Part of a small language model's weights.
Architecture: LayerNorm before each block, learned positions, no biases in attention or MLP, tied embeddings.
Training: a variant of SOAP for these matrices, 625M tokens, 4771 steps.
Each number is 128 + 32 x the weight over its row's rms, rounded and kept within 0 to 255. Layers, rows and columns count from 0. Numbers have three digits each. The size before them is the row's rms in percent of the matrix's.

# layer 4 attention query, 768x768, rms 0.0849, rows 729-741, columns 512-767
097:119093134157111129115074150119076114071179131108129123155130130109076109084147081167077067125160114101172160154132090116113142126139127128151100107105147138104124071118175133139175074137149142076177039130122130169172115129144123136108088072079074118095133096124155094130139121140168155147142145102133142152106046161087110153155074092106163154155126095080055170181196159125112136124137126156112110128112150157134170143091138145153108163131193106084121140119050150155100085154114111110118109169171133176117136171126155109158094124153107115154092125153122130180114037102111126098076127067153161134142124141054183154085174095172136151155063159113147108103099102076099142154119148165177044165124130166096097174108189124065091085109122129148131084062143138118122163102085123
103:112077223151139113081090110151122134128148176031143109113186173094119065114099102168107086125115143120128197099094124082138084172066107105158115197108147143122142096138109147172142107155138080172097110112122138137141110141102105124077101157191068172143144130160080126160133132155104156112180135141136181134122184152138155156132149113128154138122094116116145098157146114078104091139202101060169128138099133116135177108152124124197171132155129165122172195138119072164149150136134167142119134110094188109084083165133164115118171161149189098121124119134131077120131154118095090151091114122092138187133140167118132141127166111137094089168132163159058109140136155100113105158109125119151146076048161144135102141139092114108099175146145151102183196197093121140088110124127089
099:151078179121153139155141074131118104086131122107128150141101113131136091100155112095140133172143107187107127210166169099137185124153103148148152128146171125085124145059126125104076141169161088121146094143146124131122135147148148087140152114151080093160118104136119136091070126165134188114101109172118118147101116179152096090154107115102201085102120104088055111185159129134137131069167175116192127139171165152084150150118089142114099155125147193134140159109133132117129184133078052168089148159147172128160102181113138110189133181053073171146125143040080140161081099118106162169110148134162083185141094133170206128119106106113140140125110132151157161067128118073104084078185090162165198104119149096094116167166163097187102126173112091150094156152146135119088150157118107
104:151181135109184103084126131096162063131165158160167121123158126069113070100127136133128137130143134146117125156165094115119154147202142126150117153194104118105177176129074096109131168098162159178135134137146187096098184133143095122161112105193122105097139133114187139107098174120158124170100085130189124118107147106102095118110112118150082158114103141118158122156117105111081100108102088144127134138131125187119122118053171128075131062173114111115085132187126101143111173107070087135091166106144090086123184085118113191132109123094161100134186119209126068149091138125110059177110143147096077165044155084131164130081083160132155167111209101108114149131113131136102090140119098186111171144149165134146047124139111113118118128168093104143104136137100150119087134159137117
100:116070133087152138151096133126136216136077130174147105141117102091122169141104136105125201177125139112182158153153099076107127109101059123147139086099135200121118182191180125112077202135153161115142084104122104125131092162127129106104137132068159183131101127130119092096135165128078076110121189088070160174128151070130112123120176165190163187047127132118125092151104179139097083110107174122092102110093096115109065154107049140118086137147158097124131149104122141160137120112111162122110138149129102126109114072121070187201097103105144152160119106131116102104108169156095085048108128160143100141085088117160115135117150117130106136117126123152099115071103144085136159182192138152150124126099122117109131201103074134189115163101111169134146086111174195156123150116157117
099:194096165152117137152126115115088152152147121052104068066148178162162154133180190116102109132112139118095152109138102167173122116096106194146106087121187108139152140101115156071145162170070068149132145102137121133157153129152138136142123142142156154083134208106123111179137131154121115137155189116120100176212126140175120081171136102084135160125134115180062102101159097139111127186122106126090149099119139137182072189069077051153124119135090120124133130091115147099150112154167120124150164160111202040096119167123130116178135146162126120150123175068152149107146157113085124143089159215146118129163142135072116107149134092117134091091105154096134161077118148089091116086157140148114117117119132195153070131128147138138140131060233106134128183099127072083120114129189098
101:151127087106085056134125120135149243064037150087133112151118141082116094102184096140143117127130088089148146149113175144134093181118153121130097105119086137130143151113065139106139140090092102130071126175110138108154064150088077139105171125102105158124097147125109128092111156169088132174151131173162149165127170117146117080100164124172139159144126104136114123096090106124120127090120129095148089114076114170164057102156134141144101089079172206134132175138075162107126236087162087055137120085201179162191108152124108133135122090171086194104116152167068121127100122078122104139137153170139131137172149153149128173120073079123147151101088096131151169147151107120093114137104098131121130120121108183094125140142099124132106102219064171169167121109136140135128179062138119
099:165142113127102149085122145123107112092162124077155101122124189140124098181101116162076121137117142177192127103145134090127130147160103154078180143153091077062157117177175115170148121107152065146107174163064114168122155193176128125153165143129166163079189143122092136128103131096077100075141127154123183220115113146142077154042118166099159132181085100099115114155129124164118130083119140108168145133133103129112164107195109158103088122077123174149127222108116127149112101117112111098139160206110179151156121151099160171096135102164204131130120135072080104119127111099159142109136050136124111108087094096102082127122127174075150158184104044102115111109146149146119122083148062117126118111124181106120117162091119149158145165125160092130170124136164117090130114138155133
101:150185058122136114121098142117130122133183123113081083148139161166081106144140111180107106128089116121084084121147059143171093088159139098071167078122158105098149088091173112137102113172132147146131088173124108100099174167147136110116143091095146127129072097152141093110128142152113179086122137066171152095160130126146145131136115128178119147156116123184158151132088079153186177094100148181125084053136100137086130068152108137106091082037142094081106145167173139143117154231120114155077122102173129065107093101155149206189075149185118101132148099136153103140117151093169147131136142161154151135158095135115159132120088149153126150153116185154084078130100095102124090170175121091153131165135074143125097132152119122120093161175160141126135157193100102123121107143143136
101:083181182156151139163144129132118087102192125141164130143160139134125125114161115108090152164125174089135137129094119103096098095138132152170080133153103139133170158107126072155145172145095179159000116134143157109128068151131139148074144075126153080094117106130106143157125167149105138144134074134068082166113182183078117137176158162092095101166151078149140135128121168109103118120106105135176113111090109134107153167171112129151152136149113129124130164087142123090092149081178171112148117159089168164088137082073122119130146084212122190123106142109157084096187172098121097132085156112092091164178096097147129118058148146144170105180059162138063148167107114070118166114157126058132154208143072119144147112118208178178107120169176090065125082100138096118131107166107094
100:092131178147113103133112112093109156148136169147117057183126111100126159123121137108151050102151130150193162098069139146124152131136129088111124088095127136152110098177097117195137117145135149160189153113102176128109132112157141136087088178133125099117162118094176069176123140104107169160108097100061071137176098162105153124134070140043111141115108098091146048116082093143162114132171070134173164128120170111114121106141143104111114166170120120125148167123115156120191135148164125128108164119108196137105139100128133165143160132099086097087148123146111108084147180059119077095099118152085137105138174168167140172127112086172159103122149118161161133123135087161137109156092145123190159108164132105109147059167159102090079101167155037141151118131191166111128164087137084
101:146161139175127130117186141097097155149072125160139097162121155181136106040154076132116109157133129131101098087127160090118069069117165169183165129094117111093119125096132097125110130117170128063146101165103136104105154113111225155166129148097112162107111098158144148132118109141135167154147140153098159092242146103079221168149083213095116140077142112123098107065144177136084128133116141142107129189162136122086098087063161051127125128155161109137130162101117142187120152074099096111097112156150113153162173073089113127134142119126103135214179116142148118166087076141076096115085092100110157156106110098165104134108133147139084116171150141139138094133090087198170070174172183119110160138138170166076101126163146091131101212067143121145175114107186090130169144166086144
098:162138154134166109138150128159118175151075120163159201186150125128101124123074085132081105129125193150043142111100173087122111085137139100094050156098130122126129069145119180154103166047106099152225169145072146123191143211170198106130131161143100183149128143142156160136191179125172111174094115142092129132128097095070137174079161045079144187121141090075137102174092140113150176136132183187083094134168039127087144096069120126146132098118152114112080109144146144145132108167155107154114113120128132125135099166129116078140159125082151170089147157106107074126117129098111193160085109151150146141076098101046105140122030115154144165099111120093134114125136127135152125113096155150107130120085090114174144117065143146180098116106111110152142114137155107137139173132151145
# layer 4 attention key, 768x768, rms 0.0825, rows 729-741, columns 512-767
109:119148121110132183068170106116142096101155155048124091157122138134141168086114138110078147101180141085186175151127078104163162104155108099105143154171165116137127128123117093158216116167074148131182111128146095110141112105147137163114123153120174160130130143160123100120162137178139165168132124094168157156136085151138097166105118159089107114141147112131110071178126120099141085074161158121122147137139123171148103120119191161127122112142132193098165116114173176142096136128139103141110123173112100105175038138127124149082132128131104070129166098162195106201161054114159064071111127089141066136179090122168178219179232140178108098156087171138157064189060108082120136125164160137132083116123079101108168135127120115110145141125120139171128091133168124168191139141083159
110:168063104096136167107085183109088126084099122094155093145184145104124070138162021106111144178111127148113157205116129095131113157127129137123115160115186147111156181130144143115089080140122123071102151118130196136079107088157100064120129167164148155164133187125131142142176179144173153098162134106139185152142105130140138053174157104115153166173123154174100150135155084101151099115136066091069120185071154146102162112160101144151116056200173100116157116134160102162113152158137134124123116103095143155082098123122126072069145144084166157134125148092125075094139106114085104032080074073116164048131090113187148059084101114096107163098083203144157110192096076118126097119161138114120136152098139057139085127092095150132121154134120158114082207177175142127123112068065064
109:115134113064171136135144112155092107109115089075140146142100129103129121149141138139117127082105156146146188190105076182111124141107100123113218135154107075135137078112141164111127133176169136167187152158095113183084106152135132024105156133161149152123077155179115110103057135166129156155098097155186135150151134078115137129140070135059132095164129116135125137158173187155068107069093124202107133129170131132158179155112144104111122111133136147115163124112167145069218159194109140145126150118104107092155090171158165179144100104133160158169118166143113123162094114096111094170100113175125150144156126134120128125111121065167102136148090187109128153094101093141161115138167025122112181056124096103144116166189106127174049177112157079081160129140118149127143120129113103
110:091176158172210125113149072126142077193163182143077098108146119111114060122142126116150132135116092211150160154149141114054112165138133147161071110166140139120147147147092123185149144132170137116175127122120184146133179116128130124188114133114122114159105101142176120072115172108078121165102104141147134112098107089131161164126135143113151057121105177116156178136113177137152205086140114121170161130152065142118114173142127086152137091108137064102026186108162174104127174101094115157136096061132158111123105162161135181160118110121159070152165081125204145146093147123179091144112175182158076124137103143120147123136103126050097103139167132152123165181148146093160129143118127134174173149176099122092067150141118111110126131213156117112120089135143137143111141181141155
109:134125146175145125100136153150145111093122080134191152111100142098090153169131144043139137091136118161138144092127084100081157134103098143141147095127114145159129157166139141073068157102166142128109086119128101093150106134065177152107107178156161082096099114104095163148111153123134077152148138087074137119131151163129126079154115139155107186068127116143168116127163144104159173141092164097095091077113103102129106142103126158133097112174168098149163123136133168093083130181130127125102116140122127190173093086145129223153137147100185174126145092126104022089157144130144110120056166127105139111101170091166096125102137134137119129158090100126123067173177113074153164194067145165103127135128109205076165111111156066097083138160064224176140089138176149187165055133163113
109:149163152135109152184080120118154129188138155096131092144120128102081152113124153120112144151115071132086122111108160100107130147088098077074144093148131146119063165134113191120124152136128075144131115133082136187141111107151113149126102132095173106182107173092125085112104077129157126082159103118127185148157157134179096149131131153155113180078150123146097111139142127122118133123162096120167127095121139159129116174123057119185158155138150148142149109106077129123161128125136118105150090223105176069059136088163124102135152199129140153074108154078095126136115146135113159155110094194107093160178084122174095069148181065101157098120167123126154157142155134127124113115128160111113127129117039175136131175115094161156121046085157144154145115058124121105125131083149117
110:155148108135101113107169095111178162110070136101147112133128151111089102111112089184070059139121153142112111126143090162138090131106139125111181150170075128125181124125139153065145158181127183146128055143095154130124122145132151114115101116064129148149164132189097157090105161160134176143095138126106126135167130111127165097116081100153172154120115089164130092104083091145129069174095097164093116101138116165186102090192132137150099138099156176095126153156107149118162113143118097087135136135105119077153176086089110090144147111168141160122138187190121069125098137053046160031114077095168159149109131152179109160135114093108102138079146121074116125125099105104094140147077153070110167135152175200088161102145154139136109095179091145165098144111091113150157140152167135
110:133131125192139111107071133060124094094142165144142155136136074224111131158162123152119127084114069116136114059118185115140216114131086121115118095184101100154138151166149174138046106119157070086061163160124108106170218132200148087139121080157137084138127202105138115120097198128126157101186114156129116169169098207077161094125116125148140118135094141113176077048107132137087146150157155096161075132106105185090125118112126136098119140116110137134145205073137158173045131147109134093084183154088076164159101087125124170096157094113105106121158132113125058139093168160204134073127070189113121094103121119147107165174081165127123139130069063153129094107113184117189102140147078167166116119138145200095134119077205160127091130138118182102082160146136106086108096127166122
109:167154101129156127140116154139155179119139102086158080135090079154146122139129134200099096111106075143153121138126148139129117173194143141152139071129080111101166158122178116162125145114115132102162148155129128129127131144089083102135119103122142054160121087121132111132111165222111138183147172092129103131100122111193124130114095155136123113125121123078087130116080144181176171157172100177141229146093164073123148044155145116095118128129158067115131127168089120150175098142085143109095136110170143128148145117151134196172108145101149144135113129130151119081104144074191174109084039153175132130140140142129086119140150113063156183170098107076120131109118138133129078161189105182156166158161094102185164105138161076161081096139162105119141158129127091090122144099123132
113:109146158167176180210130101145087076093098115136149133124114088179137056150159108106081134184147177113115098207111103135100092135102078166139134153177071186080130143111180067163098137102157088145110162141121127118161124147087119103067143099135210117088108143128131144179156056133150138123138166144110137075151109168126178168149169121150144169123122095101125126142125114140117109165110140125176138141125120169182193089160121153166136073151114125129073109117172131093159160106112180116215162163151130103102119133158118138149184103141186166143108077114128098116141117131185083102108159101069054138153130074105152086115148151142104129121137113087195136124126136153117168117122088122123122208105125159178063140075139180146181148166067078077108107079159138091033200127098159
108:101087157155114145156091122144064141061091129176107137122168121116091181123157098156151098149154134143170126109116160142106082152080135161145150094150094142107153162157096147224112074169123159145139158118069136097173092146195130144153141165121118089081103156136148152146092086098082162127067096087064138117152149112093159098105052086108137129128090136126137133119083130117095125190101136216108150164172132164191172120102112151161054131136132110165114154122135128133131114105129115118140131128141173164127116195094079117065130122123133069117132133127115145118144116117105185090148134150111074112152119142078136115133111133173127121115140136153177111132150065116105151092084168190137133100144116099053075127168099167132117129167115124112123101110109169123119172050173140
112:140120100169060194116125089182144103064074105134130106094150133089135105086139093091134112156187100174128142129181127164109118078119151110140114087093117106049180167051127135082139127105132099113145135122087134116052126136117163198146140127115140146124137118189106065093106056065117096213105127111147131166117119116112169118160118102131117122070146109156118103114095121092137175134147101156110122157133034080146164138127081159124124147079133153078071155126112080129087133152122170074126118118128108126170090088174108184088108108171138115173157192116120208133120150104119127130124086125146138161100184095182159140164175130195093181120097079129113148116118098209132112091167133157168159120064125131126101133074110090077110093126091119185131130092142120051106149135099120
109:148185135149161109118115124143148136168119171096101169208153136097131090126127044107148114207127180110111121118106106139137194091144124108152118120139137135120141061135149176145037068124153125134112134136151109114053125125176118097158119127118105125146110096137148217163120167151186089147099127129062095179120135191122123167148126086171068122141137165150120135096098158100126165180081118126137085137164130107106065095104073084109167123099144145065061125154187156100079104167185144140093097142104123124078087159151130128170127008064152217132122103192138150156127111103124119116122131112100142081104131125111125128084088127182134127109127130109084167148126094166197101138155130152123207159110158120162105110122120172132142083084087117064159133179133102106126127095178142